From a checkpoint of a small transformer trained on Wikipedia: width 64.
Each number is 128 + 32 x the weight over its row's rms, rounded and kept within 0 to 255. Layers, rows and columns count from 0. Numbers have three digits each. The size before them is the row's rms in percent of the matrix's.

# q: layer 12 attention query, 64x64, rms 0.388, rows 0-63, columns 0-63
# k: layer 12 attention key, 64x64, rms 0.418, rows 0-63, columns 0-63
# v: layer 12 attention value, 64x64, rms 0.422, rows 0-35, columns 0-63
# o: layer 12 attention output (transposed), 64x64, rms 0.395, rows 0-35, columns 0-63
q0 096:132091159076181128099175134140124107160172185117095144146094086154162155118078123115190202088123146063163126084116167101186125134186123122101118097131104102144122124181124130137181102129131127
k0 097:165078112086145143118165105112154104145184191104075122144147093132058171123118163133139152099130144080162100187158149092156123106141124124092085107122120056048134107145125163105118143120095085
q1 100:094156155088157124121130159095116091180072170086100181142137159130129155135092135105151084106153141172139145125122095081137145147071182043080108199167158135122134150140127093117095138167093132
k1 101:136159108140137130116101153124131067128140167147080210114079096129183163164179121088101118136154079138114165111143097106116123155108096110123169168118120106112107098079074066089087118128057098
q2 104:166138157116095172139129103179119095166148150151105142102121184127134147108125100079129149129145088062135099117116093215127166124212129067104085105135107098093120129105190098103131137071109120
k2 108:164133172104148145162149147112135175165189131145125114072159171172136188155089107099066124124132118056169092084155148165151127132162166072123131086092100104103146132130156137095150092097159173
q3 103:098102123110178110039124151160068105060123129163196128134151155191109164104160157146130099140118143129141142087086148132107136176088131082154082151129116082082088160103114125096154163156132117
k3 101:094083190161117191087130117136116095095078165162147106143123132206123136128183125162165108150168107135161149067146144178128095184123157125159106125172123084076120114111125099170179121115100122
q4 104:140144094060099104153136212132089134145145070108154131045171161128096141100157141133109163104127097094134170130181118149165138139109131122167189109127118161104174151172088111132090101079095123
k4 104:121149206134080054107101145154116130134156112150113168087097118092145084152154168134136210091135073106125147141128143208165155157126138119198164117111106110129122134132165134155089125089146092
q5 102:124155140119121091151116155078088139077120145092126149160163192106106187194139112121204148150116142085156095067138102167126125098107082147133108153085154062115149116155084188115120116104109111
k5 098:175131140127131132183109101091104099104167136113147184087145190156112120176111145162198130179110089129176104105146121114117094141136076135167118127132107072143096163186087139187122098147115066
q6 100:135105088138129096119126035108156081164101030161182146126122083080087127118107047149116113100089123153167120133125099096111138121185105155131120118113138160131145125106108187141120135098102100
k6 101:125165128138136091157168062154182084111074087163143159141146075152105091177116093105182099073099165159150115161138098155169149139153081167128115075103114141169163161111155142091092142123152146
q7 113:144035153086055124117166126164138067096132132135155140145130140084102154115099159093126087125165122129114126098100103104076138133141131137137179107044076104171113140147161169128072150112161150
k7 107:135075156084059121130198140141145104087123138134180113132136100109078160101154144097107095155157098111158144104116095127124158097102172157145213144086131122158115155145162189166094138128117198
q8 094:172087137110109170147110128107160167124136058199139177115101085154098123112116087113099152134094116099101156128071090189144098124109126147176152162076191113148127121172161102116188122158123166
k8 108:160073119111081124110157146050158120143118041148115141121106094163104073101147094154148154093111103102135152143097063129149086084185153110147128168128119115160139151107173082155186123156120148
q9 121:132128088108134152125142210127167123081123139183139117144165179135141110183121112183173138130123194156100200136150117122133098119173138116121091123106156161087078057123166119098106122119099186
k9 123:156131082141114134132160182116136170095160103180173078127134165158141080175153154169181140141120166109084153091130081119094136162163129148144113138150148094056088101140142075139050117162136151
q10 107:130145104101149148128137118157117157103143112148101147126065151140102083194077067110073117108137132086103127096152094078120109156140145099108127112144190096192121125116148130129085092140171024
k10 103:135096108107128146157152145154111185128128122198125137141086153153123108142144061104102153129169146163139111098122148097149173129142087094058107114143172076160134103093141160111061085131154035
q11 109:098103135136069119131144130081106132093112128111158122150113038097126120142159120130163092117118132168121166092134083171209153193132105115135131114128172148092159147120102160091199095107199106
k11 103:116117097102092102165092067090117142087109125125150148107155072092093100098173114143113113142086110101114175140188120132171120207145107163083132098098148181152148125085138109151187085133104073
q12 116:134091085121132121152124127141126153096026168100141139193089153164121137125097095163106143094144119107109166105206166145189143141126092096123168142096101155118069122130136131050150153135148101
k12 110:193094136096148100174097095076137175170071137125187126217105156102132119109119132167165146119156066075096161092132150144154119131116137131068148139146121121068134123130164121090092137158130109
q13 102:104104118164159109093093128150124119157075140127116129087161107114153162160102126198064116148130024138108087081141118142141100115109131109075105181117079180138071090112123135171103120091140141
k13 106:117090140199213115113103176129124119132088132100158165104188094152126172137112128180094120124099110133046106125189126128129152108121119118110117132191072132151112121071119122145068121128134175
q14 109:104148120092132126087104029154134112149204149082123078140177111160176113156081164130092115127106136132165148177119120149099143122140112162166138050145171154094101121134146174122146104085094124
k14 111:107123070155129142050086091148136119134207155079140126092123103174140089078075140146165152100127147130172149154094098101117161116138095165101163073154135187084118185125127135115142111087119134
q15 098:113154096176161081118139118106090119128078137101109160181092128119158112138080122121119108146140118101071142131144076156145163145156098206119124063056086129122148160080135095129072108160068148
k15 102:116139104205109080123130119157101131124146149107156127127087165105158092150133140123127068118160135131114097123130127139154110159226120178055150164058062105090129144083176140110118101119120166
q16 105:135159117143130181118119148188124128148096147139152108132132048120154170154102113183120123130101173147180087108143120159110110148093121149150087129067113189134183077166152120105050167077147118
k16 103:135162102145151106113126131116161179069156163144137152154168084108137166156152077180131130143143094151162122098115125203110162104146108126105083147139068170153161136171126082178050172091134120
q17 102:106129134079143112130156146145143160147157166130134077195138077164073143111087109176202128167084108153123059238152117117133093124100133147116133106153119101137141091140134094162156138131100126
k17 099:139099115090093102106157141155111165113145112119084134167119103173125168106098135156217171180091136144121100237170163138077110094140063141143156162125115124112117107131097089115106139103113143
q18 096:109057112130157116107099086170145161206144146113153219141142156179160152119141134143163121095105147131078164111066114126157105111104138108122086078144143088143127148119145171152055103142141095
k18 103:155148090129114152079129129135157167121180095113134216158066106171143154124075125062125096150108157142118173123105164132113130115078133089122071112159171104107152100114173183181114111158117100
q19 114:105166123109116222155145052151116169149153131122120130141138144095144174083158143170123140109087156137114150116151110068109159151085083115097161120126134125128112031083111082165102154140164144
k19 113:091191104091154147120179116142132151103137156110142148134091082101125130153123173164158111109127106113141132163130131103152130110132116063113149109181135090157103073095087049164129101081219176
q20 111:180114129145049175121126136156089108100175168142179121218111086109156071139103129144095138147162158155125114103146108117122124089124144064108154139157137168079106172164114135127082086102090138
k20 113:141110091151086138134106075145110089107186122166130103165111146134132091142129129141032153148156106142086125146184078123092116098137150109101141097147172153103140139168122102152057117039092149
q21 103:188136148120149085127137083137119131132142099156119122154158130063110047121128126143143136103096105138060093163099140126196132130061053161095123181160102156157111170111141169098106131081128152
k21 109:162171079102120145124131145116126141140118090167165145117151097096119078161039145109174125180125079117119085121154178136141067119127080188143126150180171180174138177117146149092147150106149138
q22 104:170139110056173142124128143090114097184146126114079089127140147086089136083139124142084115181156122088100139153119080145090154096145104183085192164134202121130094124158125123086131164148174112
k22 105:177126095102138135126153077078152141141099110100042093103111148136137142130114116092164139157149106113047134088115164151105202129138093091104188107151161135181090179143118146102110127160177118
q23 106:085102149140069144125086169153107191100152102146110138142065146101143106085160148209160120188097083115152169137131130123089189143185127087097120112120133156118102119174156175136134094116164146
k23 101:085106113128133157111142155143124150156087082084142114179159123130106117118128087137136091182067091094129204135193096120121170168186136046134088063134137129138098119178118148147101136120146116
q24 122:103080154144069056127120162121117155115143104139094117183112084177125186118133136117104127085118154107152130109139105135150099206150178131127133166149176210137066151138141117137076155103113165
k24 120:131064154075111061107108156139098105090157121143101168166142061167126139159172101109138100089151126082075125161096134104147115149170157090107156152160150186118059180127137135156105159144118100
q25 107:068137120048108165129161173142122167132144110129102173159137125137119158113077102099101115120169112160121120079101162164139134152139168151130104093121078144054144204090126183131139079170169134
k25 109:079093118084120088115136159157154139131128127147095203142111127112153191104129116136111145202166099139110175139115082141093133129155131198116069122132108079070151198079159135128120094131135088
q26 102:120115107107119090134139074137101132108161179143181190106161119034151122177144122135123163151146125123079150170142158172100172167156188062143149092120134134152145133112091083166107157157093135
k26 106:123125126109111182089106082101079111160167106185151169071108088068154132138153188126099097119131122104113132132143169172091188127137164070094162080075146129113191135095096112141120137155116116
q27 095:137150139204123134122150083124094154118154151200137157117138109101115163111127109106115102155096199128093103151210124144171078105208160127085117108115123118161143140191139145081147120116115077
k27 100:135130140184081144162125138107103172131131195201132075072121110089126148162076054141152117121108184147134108166174112105166101108172126088157115088122124142132168141153137163107138099093074111
q28 107:109119157115103198122113149112142130096136124083155104196158091124123140123151128108073170161116063089131128207120162092166130104092119091120106125126176074212181167110132128104123106147111129
k28 105:123118081101043146138116101179123127174128109152161114152218161145163152147135108155103137119113074168128144209101157068193124090087137121151116146133098126159152108101081148137141122142141102
q29 098:123160171134150128124123113099142148096148151084152139021092106125077144163138146148170170127108118134106142125175115166086179150164160122127119152146082181117058176134110161079122115159111071
k29 095:104112185161156119116130111130121157163104156144143102074092114136104158149126145094181147159080118168169151145113076162088140164180207095078110164143125200116097145108113154097123147092142066
q30 109:152137047114099071134172149138120095118115168117138154135111102128122121102100130161125146106112155158130086055130180125098128101122056125158099157129208127118157171115151092172100092100201107
k30 115:162127146173124101130151137120111121114137124108101188200133124147085128077151110175122134092166127127131121064186115113105103108124100184135113115095195159085170113101083133211093119129189101
q31 103:146136043143140130107155082136133185127146107150130089145126183097061127149071133141123138107153053143164162088127129144144113128065159106177079162118185091122085145151113127095117117135072139
k31 098:138128168089214161086110097114106170089095078120119116122127226159124062175126153132114124143156115112132156124138094139162155063112108127162076142128123150148168126098101141111139097169071124
v0 083:110116159148099121145166167152188099066090087163114179101138118123169121127059081155117145128118162133105163132135132142114162098091111112081143213102148130165137148155042114130129150126186153
o0 083:149147069136157209096100144128102153128131089068141110196124177132083087135193085149126101154095091126152122123150092146113102149203115132151132151137100106116197124135161181147134102131145160
v1 088:116066128148121089189167145089125141066080126091146097126117134106098109113122152103148106155129140083128126150151137115143097182082166136101089085172190129144172156130148170106132108216078163
o1 090:117141163081216145129117105124129157174130107162133210159138143117193149123115111090125124186148126149116074146121128110082165141158162113099191133160061146154129149125122072178114128111164100
v2 092:115166134103183138106145105105135133138124159140143150139116116139164136104139159134127123070110097121136151141154135116189077134097169169048068093106087127192043201106099098127111113146177129
o2 081:153094146094101103131121145148121042110169141130126131093160169123149129100153167084153128148153171135144127147157149146157159127155089073152132157115112125105255129179124097133126101120058117
v3 090:168117088136123128099088152135168141102067095076210151137152080120130132107177138090127187150157106104153092121130119104101129152133179175099161136160207109146079131122137112111177092118132073
o3 088:126109160135139124131211125110074161140134101144087120112097137114092147095062102096172095053138126136113123113077158110113171093121101069134127100108058113074167161118124110114098136148103063
v4 103:117103095114110168136139136168115169107145142124134123112168139099221058100167112170119111193116151132145091156092180122111121184191106088170108115128187128100144135165142126165130109094125068
o4 089:108068166118124106140161116105134103146096125114119076153096167193106141144103157110140174098140114124122111082174099170147059078128119143105186166105071142141138130053074122100166143138178147
v5 096:084148177114159192106097122152161146094102131150129126147152177114052134148105102167113167112144108147104071132097142168043107162163147123079114170128083115155142065121156148073119131132163124
o5 091:123131126086086120139132135056081162106120080053122113129150103166156102083140151087129122094139133136166157068085124119164142090127110144203156090141211099132105178153148143157136174132110132
v6 084:138117104138134150166130121111134162059132166039125098134162128073127148092128126184125195119214106139163112169173146082096137122100161135134125094194109128130143139123158120180100128152085150
o6 087:120181177105111145151187150126175149203133103191095139113114144173116108177145165069166075133110076151148094098105121146172146139153140137134107137116115166150124166149146130054159131082142094
v7 088:117181076123062146125128183124137093203136174109187139147115095182137123112114128091106137136104155080115125096110155167085151095175111135109112133085128185116072110115131158121073143157129191
o7 102:176097149192171128143159088139191141126136119144121144124187128120135129165136089203116168139161116143125136144136123081162118094103128140192102106140122063215170131137150133166160177167101115
v8 088:122117171158131091144092153111101118065181149144154116173117138138071110109158205140162076168146088176132175159156151100101147080071151123068122163143130163113154162125124142093087094141163128
o8 089:083169126096129163179138191119139105144068164171104140063100126114139137109114140084120135165133121069155119140085168153152140177170122150124187119127084048129140084179146116091141152111089132
v9 091:162126092139121134168172079168152190118145132144145142138082022140152155127146139117129153104125120119125132118138203115088072142092106089132124132099131129170192106205102144118135133193121131
o9 089:121097161089181134104081150195125065134108140095156093098132144217147088148151077127128103134186115133119138110092109138121139143106178136105157098115117147059142151100143157116091111079161068
v10 092:095141131147124050123167099225126173104137159096136166170118103157140137204103158093126140133151114099142126132149117136111153092120126119112162166092091181172106166096168182096092078136129143
o10 095:156121139095129162102068118083098103129131128196099069107186150105128121102125125183150037148148135097128148104041206122135088106098137127126146114101137115121156070138148139118121141157094127
v11 093:137108108115097108186126103126124079190085141136135153143164123111116178182100153149157143121129065059156086088117061125092123113146147089070187111156123139098105093115091125182091132107114091
o11 095:124128154169190073078192154138123161090137085142105141100178103149184125129136116128143098104153178155141169156093160160169097136151127170160082127111124197119132061151174133121160118130130181
v12 083:173157117103137153149115185118159145079135093114084117155108105126087123116126189113114091137152114130180095140169112065153115111109217131066078090143098128089097109153109153161095100191108143
o12 081:128183204123147082108133133118124090120116119131157143121133164094153160124128088060135101091107112139153117043077137123164186139076126095111116155168110117125156090100145129089138149037098107
v13 103:157161130123137134160098140114143107038127143139180046105078177145177084118083144086153094081132112123155113096138135123118154133125180191130060157156110135121168149095089106099106126098125149
o13 096:125182126124120134100192161103131115186160137114131143158121149106143114139174198123103182162133104114124147201114152141148175138102112069127182143142102112224148160178148139120149146169151092
v14 113:129164118126131123163142148070144098043153131099183094074153110195116144125159129097089135139147083107127042162134083098088141107138147114133108124113067131138072156116125110106125070156161155
o14 104:106129108103108167114150165134163136175114119122109157086108153061153107115110087154151118113123152107101205038076154086148103133115068126126150128175090169161161120111112119125136146104058079
v15 101:124126139161105103139076139146133105115099000178100146146099112139118147163111155121138143171124169113193114114122132078141154163174154109149115190087149146142132155122104116073125146192137090
o15 102:138197156157204143090138130109124131123124140103199130144128134134118083054094122125141121100085150140175081131111153090139143107089162129102187061189134100102128112176107169137114130124161177
v16 100:072136100128116098094180079117171114159095142096079197177099117170142144172102110186149143137118155092104142026108110108184133118152158123135120111172112118116170152159104117156124115085109132
o16 094:181124150158172103135108146132107135127189138144146088090194191115116116082188126107158119118098068141162130140140099131173170159173140148109112156090179152148116099120081061144101123183169121
v17 091:123048172111129148125130127154169162175133106170149165085124051149129087095203161129080154126164133130154132101070120133134176125113093099104112192183169109169127157142113141161148134138105144
o17 087:171142168134132146139125187170078115121114151143118126197117156113119167167098056172134143092123102155205212153160167123134091169135117118182145133131099120105144115170133133130086106100174107
v18 109:154151128064195129085138130077179113134122105096140085085128128148041120129132113091116155130134087166129120116160130147188088118132171090138191141175146183154146120068117111122086089108142115
o18 109:096190136161122138134179125177086096121157092102156146165114163093154142108125151140128095128158131105145140111089184086083179138166082181132080125086151125091109184163114080128172157163098075
v19 101:187145133107079096118156203089123174117131148081158182113083088158124128120070125153092154090118100149110116082139080136111171110117178108131147150146118104136146112046108139073170128129174149
o19 094:117137128143135130127145091187078132097186105129069085170106163094099079128153099081126116140104100126079210130108146130181119149113127163112112131158124119147132168178145123200141171132067082
v20 104:131164120081157103154188110096093119119155143108114134110179152117053100113152145109097190149112112098170169127165106059090156124074196147135103150087098158164111170097145133146177104110123154
o20 093:113167080165141136133111148156179096156165149166119133196125101113202099127108076096140062132162142141153109095153172152188093156147097069142110135157151161106148114139082070104152165150118112
v21 105:107175075121064155088135125157145102115150087152138154085110148125129175127189136159071166134104095134182128118152167158081149151170125190091187117150167131078116097148099139128151118171173157
o21 094:113091122158248148115156150136126115096104149103095116133078095137106120135108165139151085059095122116117141098099068116160152094145153118168131177113138129164139152118110175110068153140058120
v22 108:122168075135165143120131121127099113119161152124184145130160111125172117121149111109135139068119089040133086181125161176170151115101149165149107069120066152116181109101166097170116154190104120
o22 098:148083137113072112130117115154179078167170147124117129117115150118116149185104165138153129133168169141109160127079095134095174058166158081145103103156113135193078109152145093098101138111211143
v23 114:085138171140145100135107138109111187173197146123135087162075081103166130113099101147113090101121148090071129190137169120185119119186106096102103089112189117148135099137174095129136175112118158
o23 123:146073118114099104155063062151154116084080127138144171103157164150079135141141165124139165155143140180137115143122093206085098120088158186135132128135074102105122147153069117153110067113125148
v24 094:150158165109100060131108076119113163125197169116117132143085193164128158094080130135129188146077090178164119175145123122132126137104134172138168179100106113143108078075163170152133120138118099
o24 097:127125130116150136108137164123139144069080144124089111140125113073121110171150155150125066158139173069059109089121164179117150143107104115105116086136184146094163190166109050109143161107115171
v25 096:181172076119185144141112082141108103143129135106096075100123136192093137112077090162077184128084136086148147094091108119189123113081141110112167141128140129109064160097161093091097131133149160
o25 095:098150129093120091083134092121158118115126153154152144142131112064152067088122168153159088150144087135091177118195154134117135127152113163184049081074170116154186110139086146151142152133148097
v26 100:145178122109141152101090098123082097060131128119108184126234132149126156099145168086139132096100158162113154097123140116160171190152187103131101076106168154141166120171120163124125135107121160
o26 099:121141124102201128172122147141219154101165111133160075131083197092125067159104145068100123113182160107146123184148139101119164103112106129116113184138088127105106124087121109140124160148126165
v27 100:146137086144094222104121146072113119165172154123114165086101157128138165099118173140121105148151102098149146195145171101093131162132096128152112129128208169126118081133162163179142142184097117
o27 086:122129102159169043122117140155175098099119099202180127111087053162084128173145091101183156174161158140145090075137099137133135114132152124150133155141107115176087136123110126121094162080140115
v28 080:093079134173153127155148101116145135112109171171150112129133135120142127164147111041140228206081115140176125145061069122134165110126130107129090149159158140113111111093147153138090104128158108
o28 084:138114136139119081090119149079107110167073086127130122126136145107139125102070128173112064094184146101081094133176173076179157144135086158158159141119070132137114184162101091122144147089153180
v29 093:105162129148147127132084073153154137160065114090154126106047106178131141111166152173128157142105103171098113105125126175128117151034058145128136139131079149141125188074094144129154131145122117
o29 094:168131139044155172134178149141092153107177166164086163121134112123140106161094125140112175141182144102141159104144111116167115125167149101112155127098215107126169115210152089093130118172131124
v30 118:100205113143184105126136152097098147073113190119099119122110156107105090128103103052146110124170099101134137149144158152102142136140195171142114108115157134090127120165148111208208112110115154
o30 110:156116114117139125114075126126132163128141143153166148151143130124132168145122151109149188179203122140156112119100140170153163171103096140167099155198088187198121174085114147059104131158171099
v31 123:140099147121112164195166079156154063155083101122190139132070164178079093136125149119152165091126086190123111121096133167085165099150111153078146117126133141142116071096124158107119077104129138
o31 124:099130133141137156047131194115125190123133135150091083118149094138173162126147108153067122122166108089103138116134121088121119117150122131139110144111123152108138147245095130166124213158093118
q32 106:146179154002106107105172120107169061116180078139110143128156165136096119092087162091117115144165111131125106080129111149124108137117107162091129141143138126191161125184152134149143138128098158
k32 099:123121180083096160102150151123174104122141066084131074050114174137097112156124108095163077130121122090083092083076099134121121088123103115093204132108108148165164175106118135145134123171148110
q33 095:133103163128091115167158192172121106127170131119098099092142167130126134145131074081116144086126097092130144177085093136095096115137184094146140126127087091148088243118131133135114143089082096
k33 098:196078097196105103187118149128136118159200172153111108130119127177091125128113143115129141166112093128097125075111106123142139120131189175086177122083064139135113105162161134075154134088129155
q34 081:121132129072179165123101166131134117054117110208143089128113127137116112134156140152138180142082140097079166122168131116126066178095163095112138141188125185080091139163130083147101131136104084
k34 095:150109167110121093083135109109128155175108111140177097154078179184114102151112165110215160109123111112071125124109128085147100162079135047115150175178119173094113105091098107131114122135121102
q35 093:134076121149112061138131166160143107220177130096094117130189127177177181114174132195110111130121132087112099131163152147115092131154153149125146112130122214138151125133119167102151107091153137
k35 096:096074223110129061118089183177130136128167132133103126189136073140155128145101160128129087105135135062109127134108187163115123125124123182102122113140166156186127123149158128135174110127177150
q36 090:071189127146132185065144048095132119145140160102134133132158142110120132113114124045180145164122108146119089142063095125113146169107145100121159166180113131170140129107110099131109142205129101
k36 089:084180151083146144140123114125120132150141137138079226105206157112165158147154129098115101178133138128098137209086099074084099113147172102140097152138128118137158131149099145098137184136122161
q37 093:094137118060111169135145129106073140120168075155124065153125137113132107029155152106155112156128152131152100142112102109112195145135102122161134166165127142157068116090098063168178161120134123
k37 095:105085121115131157126131112127095165148063076133083082112159150110129104127132127092150145172146173119131102149100111096110160167138145130101120080184210124127120114171097109185182201130119193
q38 099:115134150140154116112140156155137160159063080083113138118117121125064141070133173056117122141170109095078161143090142116160110092081109202163156165130062169087161148123116153147114167128121151
k38 093:103156121132116124132168153162139095141086096109113144092130069144151147108149140116137119167185179139109114100101140147179117065087073191146160130134073147051142133143176145142114205088154103
q39 093:139079138230085132130126115099084126109174158078115147132128157099108165079122098174155104132128089142101170146233124134141160150118129155111109108104141106110181137118103135143085142081172110
k39 097:118113056155138088129164090144075114121149172184155115132117057116166170149097090178135082160161104104153133109151164139127146112124154135105055139113153128172175120158114126100141067085145178
q40 105:090137116147042146163141126156176111082090108106104084043142139115106117124154117133078168149142122097096103101107138183138116121170118160198190094125138155118137140145205111090111139117144143
k40 096:132106138112139107177100115142125194105101142178150142098143143152113122059134152139086188145117137152086152110070129147186079099151115155167146160040107153146141185152123125110156111106194151
q41 091:104165146115115145126123190096103127126102218094153137132161125138113178109135144171027151132159126124152118170076162088129165128085120084162169113138120151162149127126124140128113068086181165
k41 089:136123150113091133100128126192135147124145150124161151154163093102110154120134202075054171156129047160165116078082150129105149143155120127122150092172158096150135102118141127131035124127167100
q42 106:165110135113072138168108170133102139129166192170099125104148146144121116122109144159136133202142116145188127154113171109136105126065100134123124157025168076124137135151107171085145121132121058
k42 096:098143108123128129129090137159136154186134173111121089143102178114094148125097142084144124113091097147172099099156146189072118118106171186163106152064172075175142083163136156122114146109090060
q43 092:109120164092130094168127175142158160086168182107102108132103098127118144114089129149167120108103112088184119168111146115112135153072095148083122129119112099063090173101147197175113104053133180
k43 092:147123172083095113105136137151150155146165122104150106082142131177109142143175131111140139149131104122149047079151129128093122158134104177071128149135189077050113124091139188171154097078103166
q44 094:157181130139121103080168199130126180109151150134120117046104058154126130153099133148124087152150159138118161199157126138123105138103151122147130177142104118184115069078109128103086113104076095
k44 090:121142121130099123104122167116115178130122218141125148076113111164131177158100133136143089167102119120142130190117164140129079164123141147164133146191138130084208066142157076099086137180101145
q45 100:176117206141095101137136117087081143179111150153099109118123126142148092126139159092086149147123094045120162156121129169174159099143104115114167117206113099162156163117119059110130093174126099
k45 088:147090166185125098117154072070133131168136181143076084116120146117138085064156110148086154148158136123123139156135113151116136099125103125139156192177160101145105092119176134029142130133145083
q46 088:139105130186057122143096185114110053147074083115170090136128166169130063127143114129106104107131138144141122185107114109110089180082133139102151126086108204127113079141158160130154146106136101
k46 087:170109123182081109095081180155112105120055072102149118164144140163148098139125082130143124131161084158137090182114064160145122099102144144106168097072153158150076099130140117110090125071150108
q47 092:159141203174148127148144089130103117144125178107158183132172149135188147134068123127137119146172204169105114104135076192112128132106138097141157130140085145105102168136101139130107096190067144
k47 093:158132183192110099102105106082113063157134152084107137094115171138170152105132116124080105114111166154165142102115112172060128136116149069160117142156115165032164167151114129095131107105114114
q48 087:062139170098162147078136149127098137131133162077147078132100198125135115111109041129078110113118170120157147148098097127127135158139134129047116069123144123140117131170124193153089140175137094
k48 085:144187173116094133095114135193127099164107113110153138155105121114171133133137078164206116147092107133157116108104122098133161160187131112030087088108092118100108150111114117134067095155127080
q49 105:135096126190050128134092169163154097098113176108090185121138106114158174164162189104127177171101137187122162159142083165141139138132084148113120128124148127157128132172105126205170124114111107
k49 099:112121154153118064125121064140104111118115161129069090145095166159151195124129151126122116115098101184159096157105067109158115181094124129130108189121140126211149152173123139193135083124109105
q50 090:169160153110159085145152204097134106147148114139113155148054104080096108095163079134144123126102101128125100181136094190172144176140097162128193169125102191133106166170136128125090142126098134
k50 100:204171177099102093077134126110141133164091088139091122119111110103102101129074148102183118143152105120083063128120140158202114187145153136067146131117143149105097174114201148118124155135135137
q51 094:159164047135134158140152114102177151099169163116133097084151140130183113152151245126117154090100105101142076165103175094167130116103154118128137114078142173142128126170091150127127155130120141
k51 090:089152055132181116127090146099165164136166183106154121119119129101149098136148247083117133101089113138100088117106117124139104139192091119120120071085145089130144115141101110136126137108069145
q52 097:176123120127123088118120211091168149122167145096096125115175172164138143159091083106127137120187169108141096098095118129127139066116089165133084141131166154071136098094142089109131198081165111
k52 095:149119125144157128120145195073088144109161159092066124166100151135152160131168121080145158154102192113128111099147176155115164100129037203146135169114143150139146160120089122132096114125172167
q53 081:083100091130138097105134121118147134116126120159135152115168173147163176134125123167139099130134111084167180164102085145125123131061138170186123142152131155108156193092094095109247149163114119
k53 080:118142162169115067100124129105116108062137127073153151164138117163166145079217108126149137159135136126122164099123130132111145153105122166157129147107150148110193059103094127123219162177106128
q54 085:118166095118120202155156155126125152119165094058117133144099118171150116126099114201142080151141162190141099098140123126058131118200129137123132161124107167107157134141140087165138090102096056
k54 099:132064052176088111094160166144077123085120132079148104115103181116080143129120159150120145117081118126105173119151089166147132141144149141078126119144076172155148108081100101165125075095117069
q55 103:125076126156132106107141190120137105100111116142134126107138077143167103094108117125090145097189122140150065080177112078076124138119170077138131159105136125129146093102148122156187170183176209
k55 104:095121050137130140099130206160148071116083114149121153140160124174142128139147126165074126078108147111112101081168149133119156131104157088111150187090169148166102169115125084135096191152102173
q56 086:136075114100114163205111100117110076154139110090115057148102127147117137167192158124118106142125093145107182139099223167113149093076103141131133135137144144139117196133117126135174122169082122
k56 089:151135168117185129131086117096144108147173141057125094142109147155090157088170152177092163098137066150129178120099136178185131092102123172140117111108191121158136091156116132176191157103128109
q57 102:102161155174070096149127115133139134079150157163145135150141132134115118137155100141129119160085141101127071145062146090158069057115118121134076102185128200143147098129158111165106119113059182
k57 104:140087137132072171101113105049124136125132156192141161188170170138144094142174157153125150100134161159111085108098088115168121093127070171096082125158128119160182134117115125121107118074091080
q58 099:132130167110133048117114174123149134158105133175148180091156121109084086130092156191126140166114130161089138073117156096104144170113139138119111058144133223132096156094105156101133176149120113
k58 096:162117158127143124146142130096120092167097087133165058066134110118193117123155175142153088118104078169110101105169121091105089155063108141141134104119110179156149083071105128111060115141158087
q59 097:143161060183104066151142129104149112186158187163096117110161096128090129124141147064157155118168173144136149199147120104074114145119113144094157070131158141070125132142098077137160132154138117
k59 096:137168082170169056073153068148144126146130144165075162111130056123144132102118129095148109091089139163103146191173089111102146113086152137147165111119188135122141149149100099168116100143178153
q60 079:140064126125139121115118050123066157133162081141176163121150101098115107140087121106089149115093111158141067142178164126131111130133095137200169142201133108134156190162100112150166147133092104
k60 076:134072139139109140097122084091126103143184054122132145112128104108135096141123098099101176132120121147121080155180181125163132154083113063172100095139104118144151161141095106090192139125040096
q61 093:091083172119158120115160098129121096145141057133095127132121077133124150121118124148083152111141147120139114136119097088130106160141104131152120224103243104048109133118121171114133101169159138
k61 099:135109085162104171151174123137166083117099138049115124161138059174092095154098148105076135105123171115107101111173117117160110131122158133090077147097171117104090103122101166053113104177145151
q62 093:157133076128135119156166094120151165076139149136140084147129112163053051152145076155133113101153177158118140125076084085149096120124144132153066146154177122190125173100121163171147134171123140
k62 092:181131091091130201130101107111134160107155086153120140152153135125146093109133068115134141092127139103132185132096100040098062134068090163112118119121160130101170147187142134162103142187111098
q63 103:146097173031102154110140083148074118130123191103143161110155094166076172169172157142166154126151115078107119137119172128138075122156114172106167117098148154122127140136120123087195157135149102
k63 101:156097162127109108164143068122135135109194124092154104133174134154127135092157162101182153086076137089161105175146157130171144116099124065084120134113107126123107062112168155128136157139212080
v32 112:060101145118132121130150140132169111156163149121163178121168115139176052076092091085128073063089147080081141155115111135143132109108130127131076121153087119135117112157116052159155164135108170
o32 122:190091134056121093136092089106127157135139082113113095144155160159091145128139166143112140098113103126179082122140129168103105163113188173078166112166135143099090107081102154131139133139196201
v33 110:142097146153125130123157109094148081122156161143119105136154131217123089127129158146050126140114082143126182110140066162174202136034144120114165076092122146123104091121139125167105125125128126
o33 117:173138086095166098118134132183175168154143127115114103127100127105141112111177117106171137147087247079118061151134149164114117154123097105143089155188165156147140129141097159136115177153141140
v34 084:154125126162173145075077142150069149137089131173060129087114090143179083130147155145113103116145165125090202155124183168115095189108061080102138102129119101100155113122112107135154137106136116
o34 099:161153130095093168160148196105177102141163110083171142167154138090083141174132110117087179111096099153169105121091135058143151088090128131148142160137134124173108125129168189099142126112065087
v35 099:100163120148163157141104119127042132113127116151140202147121107117136100128178112113125146139108144146150118147118075167073120172109056168138217152088105077153092162100120139105071149120153113
o35 100:133120158080084148110167139124171116179100110130075151122172128113127149152079072112102083093109084145126167111092198142145078081075133100149110126146133210105116104147143164131183126127090160